Part of a small language model's weights.
Architecture: RMSNorm before each block, rotary positions, biases on query, key and value, tied embeddings, normalized queries and keys.
Each number is 128 + 32 x the weight over the matrix's rms, rounded and kept within 0 to 255. Layers, rows and columns count from 0.

# layer 3 attention query, 256x256, rms 0.101, rows 0-66,128-194, columns 32-63
[[181 118 182 121 129 153 127 161 155 147 121  55 148 104 111 176 188 196 101 150  84 124 106 110 123 179 129 135 160 160 129 125]
 [113 117  49 107  96 205 150  79 106 143 159 127 124 114  86 107 167  81 155 146 138 109  90  81 138 147 154 130 142  78  74 100]
 [142 109 165 148 160  74 142 108 111 118 138 119 121 121 139 126 105 171  96  98 130 135 114 157 120 116 125  99 118 130 112 154]
 [163  77 133 129 102 144 176 106 194 105 112 113 118  67  30 117 151  73 129 120 118 103 135  96 145 134  99 135 120 111  52 102]
 [125 114 161 105 105  95 142 116 209 163 114 170 120  96 151 145 125 141 154 111  81 144 145 141 135 157 117 110 143 130 143 158]
 [ 87 124 119  82 106 139 141 102 114  72 112  81 126  93 128 131 177 123 177 130  65 144 144 114  75 155  95 143 144 137  66 111]
 [117  99 133 197 138 118  92 123 104 129  89 120 104 160 140 126 110 110 117 147 138 107 138  94 142  65 132  97 152  94 147 144]
 [ 91 199 135 141 127  96 139 144 127 141 116 164 170 147 160 161  84 197 107 103 129 114 176 160 123 121  87 151 106 153 140 120]
 [109 180 150 190 148 107  79 138 154 123 152  67 154  98 147  88 117 156 151 171 157 133  49 130 129 110 114 105 102 112 125 166]
 [154 112 124 115 148  97 162 144 136 149 129 103  70 140 110 124 111  99  67 175 110 169 115 158 142 113 130 131 116 122 144 114]
 [157  68 100  70 138 173 186 149 166  76  98 129 109 123  40 121 117 165  90 121 108 164 142 189  98 186  74 184  50 178  48 106]
 [ 81 152  97 138 107 133 114 151 107 148 101 136 160 139 114 109 177 119 186 152 143 122  99  93 114 142 109 137 169 104 114  96]
 [111  92 106 133 191 103 147 141  96 120  97 127 108 142  73 106 140 124 135 184 139 169 108  87 161 120 146 101  94  89 117 157]
 [102 130 173  92 134  94 113  95 156 186 100 129 116 182 174 103 134  52 116 134  93 140 180 139 197  95 129 116 144 107 135 124]
 [161  77 129  51 125 163 197 126 131 110  81 168  92 133 117 173  86 125  92 135  80 171 182 139 141 166  94 198 130 190 167 152]
 [166  87  94  52 114 188 140 104 121  79 141  85 157 127 155 171 158  90 130 137  68 113 134 119 102 176 147 105 165  99  83 118]
 [143  82 145  83 104  97 208  91 144 118 131 111 178 110 143 123 154 159 121 115  39  81  97 183 128 199 108 133 112 154  77 134]
 [141 101 110  55 147 182 150 108 140 136 146 109 143 107 139 146 120  67 142 120 137 112  91  77 175 100  94 112 122  96 112 122]
 [129 175 124 157 163 100 120 168 110 166 145 153 118 118 155 160 111  96 120 121 155 119 103 127 160  90 138 111 193  90 157 143]
 [199 129 149  82 104 104 132 109 148 118 139 199 147 115 122  75 152 177 172 125 113 117 204 131  98 117 108 131 138 200 169 192]
 [136 121 139 173 149 102  59 104 153 140 140 142  89 120 154  93 199 140  78 142 117 109 135  83  94  74 196 111 111  90  94 108]
 [143 129 185 152 130  76 146 132 127 110 163 151 111 114 109 130  80 172  86 131 121 177 139 215 122 132 142 122  91 187 135 213]
 [103 188 143 145 136  56  88 143 155 168 125  95 136 173 131  97 154 104 174 138 153 105 115 101 106  96 135  64 160  93 134 122]
 [ 96 164 143 172 133 121 110 155  85 137 102 145 128 134 120 142  73 118 131 123 170 154 154 130 148  90 151 141 140 170 204 140]
 [121 139 104 160  85  82 148 117 183 127 118 102 118 109 122 120 115 178 139  84 118 131 150 160 155 147 112  77 123 118 120 187]
 [135 110 125 132 114  85 192  90 163 127 142  91  96 124 117  97 124 150 144 135  97 141 127 144 139 163 104 146 107 135 117 116]
 [117 171 136 161 115  44 140 123 128 146 102 120 127 160 131 144 101 123 132 122 155 157 140 178 141 107 143 100 139 166 171 159]
 [ 86 152  92 154 112 142 187 138 153 154  72 102 123 161 114 141 126 188 113 147  88 159 153 181  84 134 107 154 119 112 115 105]
 [208 147  85 118  54  91 146 127 129 115 140 104  94 178  86  64 128 144 131 140  20 161  90 129 111 146  90 142  78 166  45 133]
 [144 139 113  49  67 155 136 136  89 132 107 101 182 104 179 172 128  86  81 115 147 134 164 149 127 119  87 158 116 139 112  62]
 [ 38 174 158 167 172  66 107 126 139 157  91  94  88 176 183 150 127  79 135 163 201 145  85 146 156  37 138  89 136  53 117 134]
 [ 71  99 107 123 156 108  43 136  96 142 132 159 107 116 142 143 120 129 125 105 151 147 142 151 152 123 155 145 141 130 147 180]
 [153 110 110  77 125 145 175 148  89 128 119 154 102 153 122  98 128 119 123 152 119 113 145 140 121 166  72 154  96 136 128  95]
 [ 82 161 114 116 130 206 159 142 129 143 155  79 182  85 141 151 112 128 108 126 156 139 117 122 166 132 144 139 122  64 111 102]
 [ 71 110 144 148 138 125 137 133 157 155 128  94 155 118 100 130 163 120 143 120 138 130 123 133 159 138 169 106 140  72 140 150]
 [120 145 158 119 112  80 127 194 125 132 133 131 136 109  89 147  99 118 143 128 137 131 133 149 159 117 106 128 162 106 202 117]
 [157 137 142 125 139 162 197 160  94 122 107 139 127 154 110 100  92 153 146 126  88 107  87 119 135 148  95 165 107 152  87 144]
 [ 96  81  83 103 128 141  33 132  72 138  86  78 135 109 123  51 132  37  92 110 144 110 133  64 115  82 176 137 195  89 123  37]
 [184 108 165 134  44 105 156 159  62 110 129 159 156  83 131  62 123 145 158  88 105  69  81 168 172 171 111 146  84  74  74 105]
 [112 125 104 115 147 109 129 192 167 128 131 185 127 114 136 122 115  83 133  67 127 140 140 138  93 124 119 114  88 176 187 105]
 [158 127 107  97 132 157 198 161 133 153 205 138 104 154  43 132 186 189 175 157 123 114 154 116  19 197 163  68 164  91 109 164]
 [115 114 146 121 126 139 111 146 129 149 133 112 113  95 120 137 111 128  99  71 137 139 109  62 150 100  98 146 141 132 122 113]
 [156 117 150 106 100 137 149 102 120 105  85 108 140 160 153 132 134 146 117 114 105  84 193  95  92 155  52 125 157 129 132 130]
 [222 114  77 106 134 163 124 115  76  69 134 160 193  80 118  50 152 135 130 171 140  89 116  87 144  74 103  93  63  81 158 104]
 [112 126 116 107 121  90 123 121 139 157 130 137 107 152 101 167 136 176 122 154 110 114 182 150 115 110  93 103 117 142 108 119]
 [164  89  72  89  58 183 207  73  70  48 118 139 168  77  56 123 167  96 150 143 125 165 143 119 182 210 149 178 104  95   0 163]
 [121 139  83  99 111 102 190 150 119  85 117 144 119 160 161 131 118 159 142 139 119 137 122 201 151 161  69  97 138 145 109 127]
 [136 140 161 120 113  99 146 130 112 153 158  94  74  82 151 145 112  92  90 104 173 125 125  99 112  65 148  91  83 124 102 139]
 [100 132 114 185 131 105  76  91 129 118 136 166 123 176 154 115  98 150 137 137 110 167 133 140  96 135  74 151 104 143 166 158]
 [151 156 114 105  73  48 110 124 136 107 148 123 111 136 144 108 116 156  96 104 130 105 195 140 110 154 102 155 146 113 115 135]
 [161 166 132 151 117  55  76 164 170  82 138 157 144 126  95 118  54 202 168  73 135  89 184 164  95 151 123 188 126 181 205 143]
 [146 157 112  96 123 164 125 139 132 152 137 122 132 139 118 146 100  94 139 102 164 112 137 107 136 116  89  90 141 108 117 127]
 [ 99 115  81 141 155 120 142 120 135 122 166 121  76 115  80 126 120 133 144 164 133 133 117 120 114 173  92 109 165 132  94 121]
 [132 117  91 137 132 117 193 125 115  88  79 109 145 102 106 107 108  94 180 216 145 108 104 159 121 105 123 162  70 180 125 123]
 [143 106 125 136 133 177 179 131 132 150 177 148 143 108 130 134 178 150 126 105 132 110 137 103 141 110 134 111 138 144 123 153]
 [144 106  98 141 118  79 134 125 112 124  55 110 149 167  96 148 102 101 154 170 132 157 110  97 186 143  92 149  85 134  83 154]
 [177 105  88 141  90 200  83 133  99  84  96 158 136 132  56 120 105 149 132 135 105 209 133 148  80 170 148 183  46 118 124 155]
 [104 125  91  49 145 187  96 148  90  97  97 169 158 124  69  82  93 171  92 155  90 139 134 126 143 166  92  86 108 166  94 135]
 [154  87  70 154 113 139 184  78 111  93 100 128 167 139 136 117 147 138 150  73 119 140 116 173 157 164 135 134  80 170  89 108]
 [174  59  82 127  70 104 115  77  92  97 102 166 154 108 152  53 100 127 181 102  96 124  91  95  54 115 146 178 107 120 115 107]
 [125 146 183 140  99 141  84  40 141  96 119 139 166 111 138 114 106 139 122 171 162 134 183 119 137 154 130 135 140 128 171 161]
 [125 125 191 133 117 174 151 147 125 164 127  92 158  75  83 112 149 147 174  65 140  98 139 119  99 130 133 130  91 102 107 109]
 [151 122 139 134 147 104 126 148 149 134 159 106  80 129 151 135 135 165 116  97 131 148 105  87 107 150  86 117 122 125 171 144]
 [  2 207 255 125 224  76 105 154 176 255 189  12   0 237 178 198 143 181  58 119 132  95  78  96 100  84 114  26 229  94 234 190]
 [118 164 110  85 128  91 199  89 135 118 164 131  97 145  69 160 136 129 145 149 107 143 144 212 129 178 121 169 141 130 142 135]
 [147 142 140 129  63  98 161 121  83 174 110  35  96 130 158 136 157  89 112 115 127 161 135 131 107 124 128 111 152 138 152 157]
 [136 132 109 155 120 147 107 103 114 146 157 113 145 110 140 106 153 167  99  96 110 128  62 162 131 152 168  67 143  97 159 166]
 [ 85  99 131 118 104 150 130 108 105 107  82 166 115 108 177 133 179 105 121 153  79 154 154 125 112 119 125 143 157 163  96 107]
 [130 101 115 137 108 127 110 129 195 117 151 105 126 156 100 143 160 130 193 171  97  87 124  81 143 187 125 106 151  87 106  91]
 [154 132 155 156 172 122 137 160  58 172 159 107  78 118 121 101  64 129 102 117 120 131 109 129 117  92 169 145 123 137 174 156]
 [131  87 116 150 119  86 123 112 145 160 107 129 120 149 113 103 142 129 126 131  83 120 127 139 155 104 136 128 144 153 149 137]
 [150 110 128 114 141 144 124 190 108 173 130 102 134 103 141 105 157 140 109 145  91 157 105 117 117 122 179 121 146 138 102 163]
 [ 99 104 114 116 107 103 159 112 167 107  85  95 147 103 134  94 175 128 131 185 102 102 130 124 145 175 118 118 159 153  76 124]
 [136 125 125 109 138 136 131 153 160 121 146 130 110 142 103 120 112 132 161 129 111  97 124  99 132 152 147 120 109  48 108 159]
 [121 169 154 104 162 136 153 166 121 138 150  91 108 118  65 105 119 144  97 146 123 158 108 136 133 101 149 126  77 132 167 153]
 [106 133 154 144 109 131 121 128 121 137 118  71 146 101 116 156 133 140 156 149 152  70 123 100 152 163 133  68 122 107  94 163]
 [134 137 145 147 154 157 111 148  91 133  96 174  94 146 157 138  68 103 140 101 201 157 136 130 134  59 129 122  87 105 158 102]
 [117  95 131  92  81 135 185 113 156 132  97 107 114 103 117 126 164 143 137 123  99 119  89 126 119 152 122 140 137 175  83 115]
 [107 171 114 107  97 166  76 117 176 115 149 157 138 111 159 152 176  92 105 130 152 107 146  79 148 131  85  93 139 120 120  85]
 [ 97 132 180 126 167 133 122 125 138 133  89 170 128 166 112 136  87  96 147  91 128 124 193 106 145 101 152 132 149 127 128 118]
 [207 112 162 116  97 150 131 162 128 139 126  75  99 166  90  87 127 136  99 162  56 118 138  88 103 152 165 135 116  97  85 137]
 [118 158 122 107 156 112 139 121 139 141 119 136 109 142 163 126 150 154  96 135 114 133 116 145 117 133 122 172 155 156 114 146]
 [130 141 127 110 117 126 124  94 169  96 115 127 154  99 142 130 148 126 143 126 121 135 129 121 112 159 105 114 142 125 108 103]
 [ 93 122 173 116 133 120 148  99 156 104 132 139 148  75 138 111 118 107 132 140 112 118  58 157 173 109 139  90 151 180 124 115]
 [ 99 115 104  97 128 114 119 118 154 135 111 160 159 120 127 118 149  98 165 140 125 110 142 121 145 125  86 104 154  95 112 132]
 [158 139 144 132 143 148  91 151 111 124 173 154 117 115 138 168 105  78 117 148 156 101 131 111 117  98 145  91 148  92 147 134]
 [156 139 128 135 159 115 127 149 116 137 136 125 121 118  94  73 128 146  98 159  92 126 107 119 149 159 145 109 137 154 122 174]
 [101 142 136 146 139 134  87 125 112 163  99 130 109 193 130 177 110 113 121  80 143 141 121 130 112 119 115 123 145 107 139 137]
 [137 123 120 160 132 117 141 131  70 100 176 128 149 136 139 150 102 188 127  67 107 162 130 163 165 140 172 115 131 127  66 163]
 [119 112 131 174 125 155  82 166 133 121 114 135 135 149 160 192 103  94 159  95 135 162 171 113 147 139 134 128 125  88 116  97]
 [149 123 144 131 152 105 177 164  57 125 140 128 125 128 166 122 110 134  77 134 126 142 133 162 160 104 150 126 104 156 131 149]
 [153 119 140 149 155 165 169 148 116 115 133 119  70 123  69 107 128 157  89 145  97 160 122 124 110 180 169 165 123 138 125 145]
 [108  93 136 127 115 125 174  99 163 120  91 128 145  85 150 123 161 155 145 150 113 151  94 193 149 159  89  95  90 143 130 108]
 [138 131 157  95 163 108 150 139  99 120 129 109 136 144 154 111 109 134  82 158 112 128 143 132 120 124 120 141  95 170 135 181]
 [123 142 142 130 108 163 105 160 128 137 109 122 148 139 137 116 114 130 108 176 149 137  68 141 160  94 105 148 101 184 143 112]
 [110 154 115 116 124 133 166 130 167 181 168 128  85 114 113 171 180 198  81 103  99 163 112 183 180 153 155 145 133 141 115 116]
 [129 153 118 148 158 103 106  94 119 117 124 124 185  82 120 141 136 150 153 171 129 157 146 122  90 147  72 154 115 113  98  89]
 [194 124 144 109 121 171 104 108 107 126 179 111 138 103 124 170 143 109 148 106  93 107 131 115 149 106 151 139 127 130 113 161]
 [ 90 119 139 110 160 150 137 136 104 136 163 119 116 145 126 114  79 165 118 114 147 157 128 138 166 112 154 126 153 104 120 173]
 [107 160 171 141  95  90 160  91 178 154 125 143 100 134 108 132 151 101 145 118  93 113 147 125 109 129 119 115 102 128 123 127]
 [111 111 130  83 150 156 104 153 144 115 101 142 163 131 116 123 160  57 135 127 130 121 115 103 113  74  74 116 124  86 160 123]
 [154  65  86 129  92  74 122 143 100 163 144 133 131  95 159  98 137 122 137  70 142 148 134 118 128 109 170 154  95 184 166 149]
 [226  91 107 125 102 138 161 209 121 133 129 169 111 145 121 152 117 116 104  98 105 108 103 165 164 121 154  95  30 153 170 138]
 [118 139 108 160  82 119 139 121 131 102 117 112 154 132 102 131 164 159 145 140 102  87 107 157 116 146 123 114 136 130 101 143]
 [101  97 126  98 143 169 103 156 171 114 130 145  84 117 152  97  78 121 161 125 141 153 158 113 157 142  76  92 137 150 131 180]
 [ 86  56  78 137 125  61 118 107 100 116  92 170 123 126  93 112 110 162 131 111 106 119  76 134 142 132 119  92 147 109 163 143]
 [139 115 156 110  83 141 125 111 163 121 111 104 125 133 119 160  99  86  81  91 118 126 147 142 118  61  89 101  49 104 158 110]
 [146  52 171 140 100 103  93 156 164 194  42 222  95 227  69 140 139 133 144  69  43 135  91  95 129  93 133  39  99 113 246 191]
 [141 100 151 144 129 126 113 167 136 101 127 141  85 110 151 116  80 105  88 126 122  71 156 155 158 131 119 109 134 143 199  66]
 [167 150 156  84 131 108 106 117 124 178 157  67  92 152 107 133 102  99  77 118 112  55 155  92 150 162 146  98 157 107 121 114]
 [124 132 147 132 162  79 102 151 137 109  91 153 137 121 157 153 101 113 115 116 148 141 129 132 127 133 117 115 110 154  99 117]
 [117 160 140 144  91  76 183 127 120 133 101 139 145 190 142 141 158 117 143 132 137 125 119 184  79 116 118 126 103 173  85  85]
 [131 139 156  85  84 150 184 147 123  97 124 154 101 101  96 154 129 109 106  83 105 106 172 106 191 115 107 111  72  97 117 133]
 [106 160  93 139 113 127  95 117 147 109 123 138 135 106 124 108 158 163 138 130  93 149 144 139 137 157 118 132 116 114 132 145]
 [113 147 147  98 118 180  99 108 104 130 163 118 101  63 169 123 124 162  97 123 162  97 129  85 134 139  96 130 130 172 131 146]
 [132 105 101 186 125 120 135 140  68 161 107 156 151 149 178 111 106  89 143 125 160 189 142 119 120 101 156 141 148 146  76 128]
 [148 170 135 177 119 112  94 109 127 119 180 144 142  87  64 101 157 179 149 136 130 102  79 128 136 126  97 150 151 162  71 150]
 [114 196 149 178  70  73  97 103  63  80 194 116 127 123 117 128 163 119 134 117 170  88 163 159 119 204 146 186 149  65   3  71]
 [ 60 161  94 110 153 133 160 133 129 106 108 116 153  94 114 109 132 109 137  97  66 145 127 137 103  94  91 112 109  89 123 142]
 [171 160 142  92  91  99 149 147 152 123 128 126 141 117 142 122 163 141 159 150 127 111 112 147 117 139 151  98 155 140 120  82]
 [149 131 101 134 119 162 186 111 144 124 159 146  81 115 118 119 151 135  98 140 152 108 175 150 141 124 101 126  82 118 109 122]
 [138 172 142 138 160  69 182 202 162 125 132 118 106 160 107  63 107 139 115 145 152 116  54 154 101 122 112 126 115 132  92 126]
 [ 94  82 118 136 100 114  94 105  71 125 147 105 103 162 123 156 116  71 154 169 115 148 176 108 121 158 201 176 109  87 141 105]
 [ 78  57  78  59 116 116 120 160 158 112  41 118 117 134 126 169  95 127 146 104 123 179 182 104 154 148  78  50 178 134 213  90]
 [125 135  93 140 170 114 160 125 168 105 115 130  89 135 108 106  96  97  77  99 120 111  64 163 106 132 133 171 120 136  70 185]
 [ 84 155 121 149 136 152 129 125 130 101 108 137 105 119 111 173 137 176 144 128 115 105  86 120  73 146 113 162  88 102 118 111]
 [ 60 140  93 113  77 161  85 130 210 139  76 175 137 124 178 152 150 168 222 139 103 107 115  79  96 187 145 131 156 150 158 138]
 [116 119 153 141 139  76 158 143 172 128 173 113 182 124 149 122 145  93 167 152 128 171 128 156 133 119 136 100 103 141  93 118]
 [158  92 157  77 113 144 142 143 166 138 150  87 161 113 125 139 115 153 100  96  20 147 104 164 178  97 137  71 129 107 195 157]
 [199 102 165 133 124 137 151 166  51 141 128  93 119 112 124 134 116 127 100  72 117 148 129  95 143 167 176 160 152 127 134 135]
 [ 69 118  58 189 158 123  92 107  50 110 135 164 139  95  69  44 132  95 192 118 150 146 141 148 167 130 108  84 140 181  72 164]
 [133  85 123 143  91 111 148  72 157 142 147  80 172 165 125 126 141 123 137 155  91 114 128 154 143 107 173 106 116 119 117 125]
 [149  50 147 127 124 132 142 113 183 116  81 158 116  94 190 186  96  98 162 125 108 101 173 121 128 113 134 115 131 119 195  88]
 [136  97 166  73 123 120 134 150 149 150  95 124  98 109 159 121  50 127 131  97 133 162 173 110 129 179 141 114 106 131 217 107]]
# layer 3 attention key, 128x256, rms 0.0937, rows 0-65, columns 32-63
[[120 190 122 174 130 128 137 165 154 162 181 169 123  73 103 121 128 132  90  95 146 200 140 127 137 148  75 133 170 164 128  74]
 [187 107 153 103  80  99 127  98  76  54 115 195  78 118 150  97 114 142 156 175 133 132 181 125  95 152 152 165 100 179 123 121]
 [ 68 186 113 154 161  73 108 159 181 194 118  90 133 124 193 170 108 162 139 160 118  99 127 143 108 116 113 114 153 107 150 110]
 [141 158  83 180 164 133 103 158  63 153 157  65 118 123 192 108  86 161 104 195 152 135 111 172 143 115 116 134 129 124 157 164]
 [149 189 177 159 186 108  82 137 130 195 161 134  68 111 158 131  92 149 108 140 209 103 148 105 164  63  58  94 108 120 165 132]
 [120 144 127 153 109  96  97 150  94 122 156 146 186 129 130 109 136 119 185 153 169 103 156 141 124 114 106 170  94 120 115 190]
 [167 104 121  64 109 158  91 108 111 120 122 119 157 144 132 155 117 136 118 136 102  98 112 103 114 126 205 158 117  94  86 145]
 [ 92 116 122 146 129 122 114 110 143 145  96 138 117  99 119 139 160 112 178 146  98 144 176 109 119 143 125  86 117 102 114 139]
 [150  70 169 128  90 106 109 129 123 129 136 141 127 177 141 118 179 123 144 101 145 106 157 113 102 137 133 143 122 106 125 130]
 [117 138  94 112 123 121 150  94 134 116 113  68 197 154 122 173 155 153 139 108  82 126  77 121  87 172 114 129 143 138 118 130]
 [164  97 115 156 118 171  88 159 133  98 159  80 134 113 177 154 104 141 107 137 126 128 144 136 168  79 155  91 150 124 142 170]
 [135 105 125 133 111 102 165 105 148  80 100 137 117  83  73  87 107 159 148 129 110 161 136 155 118 105 137 146  81 152  72 129]
 [125 155 112 138 101 151 126 138  91  83 129 119 160  24 151 122 177 160 132  93 140 144 135 132  63 126  99 111 151 149 161 127]
 [143 113  57  65 156 145  84 106 109 150 163 137  98 117 117 170 175 142 104 165 169 140 122 112 102  97 147 141  70  98 143 176]
 [154 158 120 218  84 109  59 143 119 185 156  92 196 134 127  98 194  94 147 113 154 131 139  91 124  54 103 129 191 119 161 174]
 [147 133  70 106 107 115 131 137 130 120 130 204 128 101 124 144  92 129 130 159 152 110 106 145  84 154 150 211  63 121 125  99]
 [122 168 100 228 105 126 182 105 132 124 132 116 124 127  97 125 152 148 100 114 167 149 133 127 100 126 117 140 139 134 140 136]
 [129 131 111 151 106 117  95  81  95  32 151 153 169 189 158  58  98 110 138 153 137  96 188 187  68 111 164 147 140 119  87 143]
 [139 156 119 157 119 136 163  82 135 135 135 129 158 196 133 137 153 120 148 115 116 135 156 143 151 150 132 160 151 151  82 114]
 [ 86 115 138 180 150 109  54  97  75 201  91  66  93 211 168 136 123 129 154 127 169 127 164 103 135  64  97  91 185  58 137 167]
 [178  57 148 113  94 134 117 128 177 134 129 199 108  95 132 170 101 146  99  74 128 144 140  72 137 115 119 110 145 179 200 131]
 [120 102 115 108 107 114  86 152 127 252 123  89  77  73 172 112 149 164 135 150 136  76  57 100  72 119 122 129 136  93 123 122]
 [168 100 166 120 178 111 113  95 123 100 175 148  60  80  92 129 122 161 113  64 108 121 146 111 137 138 198 138 107 141 125 117]
 [ 57 165 121 166  97 136 126 129 160 199 114  72 121 170 128 166 175 135 145  91  81 159  84 148 163 127 137  63 211 112 130 124]
 [143  68 128 140 127 114 110 100 130 162  81 112  56 124 166 129 141 133 156 164 140 139  98  92 119 109 135 122  42  92 176 142]
 [ 98 111 139 166 102 130 118 175 129 110 154 123 129  78 138 102  89 136 112  91 123 147  69 119 131 151 124 182 127 136 177 102]
 [ 76 108 107 113 114 173 106 119 181 187 107 129 115 127 134 162 166 166 144  95  87 153 142 130 168 110  93  82 157  96 112 130]
 [118 130 114 154 156 167 131 152 193 173 139 113 111 124 125  95 139 110 159 106 119 177 143 132 143 113  54 161 116 176 150 119]
 [180 111 131 113 138 112 157 180 115  86 154 132 159 182  86 128 129  93 116 153 143 135 162 117 107 118 141 139 130 144 127  88]
 [181 148 108  73  84 123 157 105 124 117 150 129 167 152  70  82  97 134 146 129 135  96 122  97 153 132 143 145 141 176  96  86]
 [132 143 157 136 114 155 137  71 152 131  93 120 116 108  88 126 155  73 168  86 133 125 154  70  74 153  85 141  78 131 119 139]
 [168 162 137 140 149 134 140 111 123 126 111 117 185 154 116 193 175  96 118 133 159  96 113 136  90  93 108  76  89 107 127 151]
 [117 115 116 149 142 121 131 113 126  91 157 161 165  82 108 121 113 159 123 130 137 160 140 179 153 140 105 135 108 182 137 131]
 [122 128 182 115 118 139 159 134 135  75 164 148 131  71 128 167 124  92 127  79 139 131 149  75 181 163 169 143 111 145 106 117]
 [135 153 157 107 113 148  95 165  96 176 175  75  94 127 172 140  77 146 114 154 106 145 114 191 117 114 141  96 126 105 124 163]
 [127 127 161 129 126 145 113 112  83 153  99 120  58 132 135  84 162 176 129  87 122 136 148 135  97 135 118 171 141 162 107 135]
 [ 98 142  72 113 118 104 132  96 104  98 157 154 181 110 152  61 129 101 101 123 150 151 146 140 173 103 141 137 142 165  72 125]
 [147 117 133 148 144 105 130 152 131 124 158 117 142 169  82 164 130 114 162 121 140 166  99 116 172 160 151 132 118 167 116 155]
 [211 142 118  70 117 147 112 124  98  97 160 149 220 200 143 158 104 170 163 161 100 124 126  94 141  86 167 189 100 147 133 191]
 [ 90 124  92 105 148  96 147 131 183  80 131 143 101 124 133  28  96 108 149  82  87 102  63 107 105 186 163 185 179 120 137 124]
 [147  72 125 156 142 137 135 140 115  77 150 161 146  71 134 154  95 182 118 139  79 177 155 161  27 103 138 161  51 108 125 126]
 [172 108 136 110  76  85 170 159  78 165  80  91 160 139 133 117 147 147 171 113 106 131 101 140 111 108 142 115 154 162 123 128]
 [ 67 119 130 115 127 151 157 135 102 106 107 203  85 126  61 175 150 118 147 172  76 176 158 105  78 152 177 155  95 148 147  99]
 [181  97 126 141 176 156 130 140 158 109  92 131  87  76 126 109  62 134 103 168 148 180 152 120 156 189 192 151 147 158 184 109]
 [135 129  71 125  97 131 139 137 150 110 131 139 109  67  87 100 123 127 137  98 105 117 126 172 119 186 122 191 138 157 121  77]
 [167  96 115 124  83 202 189 127 161  30 160 177 183  67  97 127 140  71 179 134  94 130 222  89  54 195 119 141  68 159 116  95]
 [121  92 107 144 132 135 139  99 116  83 130 148 114 117 111 148 112 106 119 125 161 119 137  81 164 143 112 123  62 156 115 112]
 [124 120 111 151 116 100 110 157 156 158 159  55 141  84 154 140 140 166 107 121  99 141  85 124 138 122 147 159 145  97 143 131]
 [111 163 198 146 194 130 155 155 122 175 129 137 145 186 106 101  89 123 111  70 182 165 159 162 140 122  76 114 113 222 157 107]
 [ 97  59  90 167 144 105 141  89  96 152 100 137 137 128 137  89  91 128 135 135 155 162 104 107 138 148 106 134  74 126 142 102]
 [107 122 123 150 108 144 153 140 149 126 125 108 182 122  58  95 167 124  96 129 166 110 143 141 111 166 186  90 118 121  85 108]
 [153 138 141 165 138 138 142 118 101  86  74 149 142 163 170 106 121 129  87 168 179 118 135 173 163 133 168 146 157 112  93 124]
 [115 168  89 163 155 124 101 100 123  85  98 120 166  63 139 133 122 175 125 125 148 155 150 172 160  99 132 135 102 148 118 174]
 [119 169  99 160 118 142 139 179 168 122 156 125 155 112 156 117 139 151  78 146  95 149 125  82 162 108 162 158 176 170  83 134]
 [135 139 123  84 102 154 107 101 148 136 143 166 167 154 118 172  61 147 119 175 147  89 144 210 169 166 144 153 152 114 167  99]
 [144 193 116 140 142  90 110 136  74 128 143 154 103 166 143 117 119 123 116 135 145  67  70 151 117 140 107 101 134 166 165 144]
 [ 88 129 151 106 150 105 117 150 160 125 180 164 157 146 163 122 149 124 141  84  75 111 138  59 120 119 128 125 115 154 100 107]
 [ 96 166 125 202 124 106  86 110 121  64 103  89 101 115 109 121 101 101  87  99 195 141 133  73 183 136  95 170 171 156  80  46]
 [184  76  89  20 172 132 126 169 185  82 130 132  65 107 176  37 158  93 114 134  99 131 123  89 152 134 206 147  90 164 137 147]
 [112 128 142 185 181  93  49 153 101 124 146 169  65 150  90 171  88 139  61 136 167 138 144 127 101  96 133 153  87 122 198 100]
 [124 110 123 107 134 137 158 181 139 116 151 204 103 100  81 146 105 132 170 145 128 117  80  79 130 207 110 177 149 130 148 110]
 [138 161 119 120 143 154 142 127 128 100 128 145 142 150 121 169 135 121 143 139 163 117 115 185  58 137  51  73  96  86 138 125]
 [ 95 147 131 113 101 104 103 156 104 181  90  78  78 156 121  94 183 155 111  98 183 125 149 134 104  93  93  58 152 118 110 122]
 [179  52 142 200 123 139 155  65 130 138  90 122  66 119 150 115  72 178 108  71  82 172 102 126 120  91 142  97 113 157 102 166]
 [164 148 138 131 172 153 155  90 120  67 156 131 124 115 109 151 162 107 119 188 151  54 113 132 114 199 132 154  76 119 120 135]
 [ 62 155 118 100 115  97  97 149 161 153 125 124 147 162 171 153 113 105 119 148 105 161 140 146 115 147 180  88 177  92 110  88]]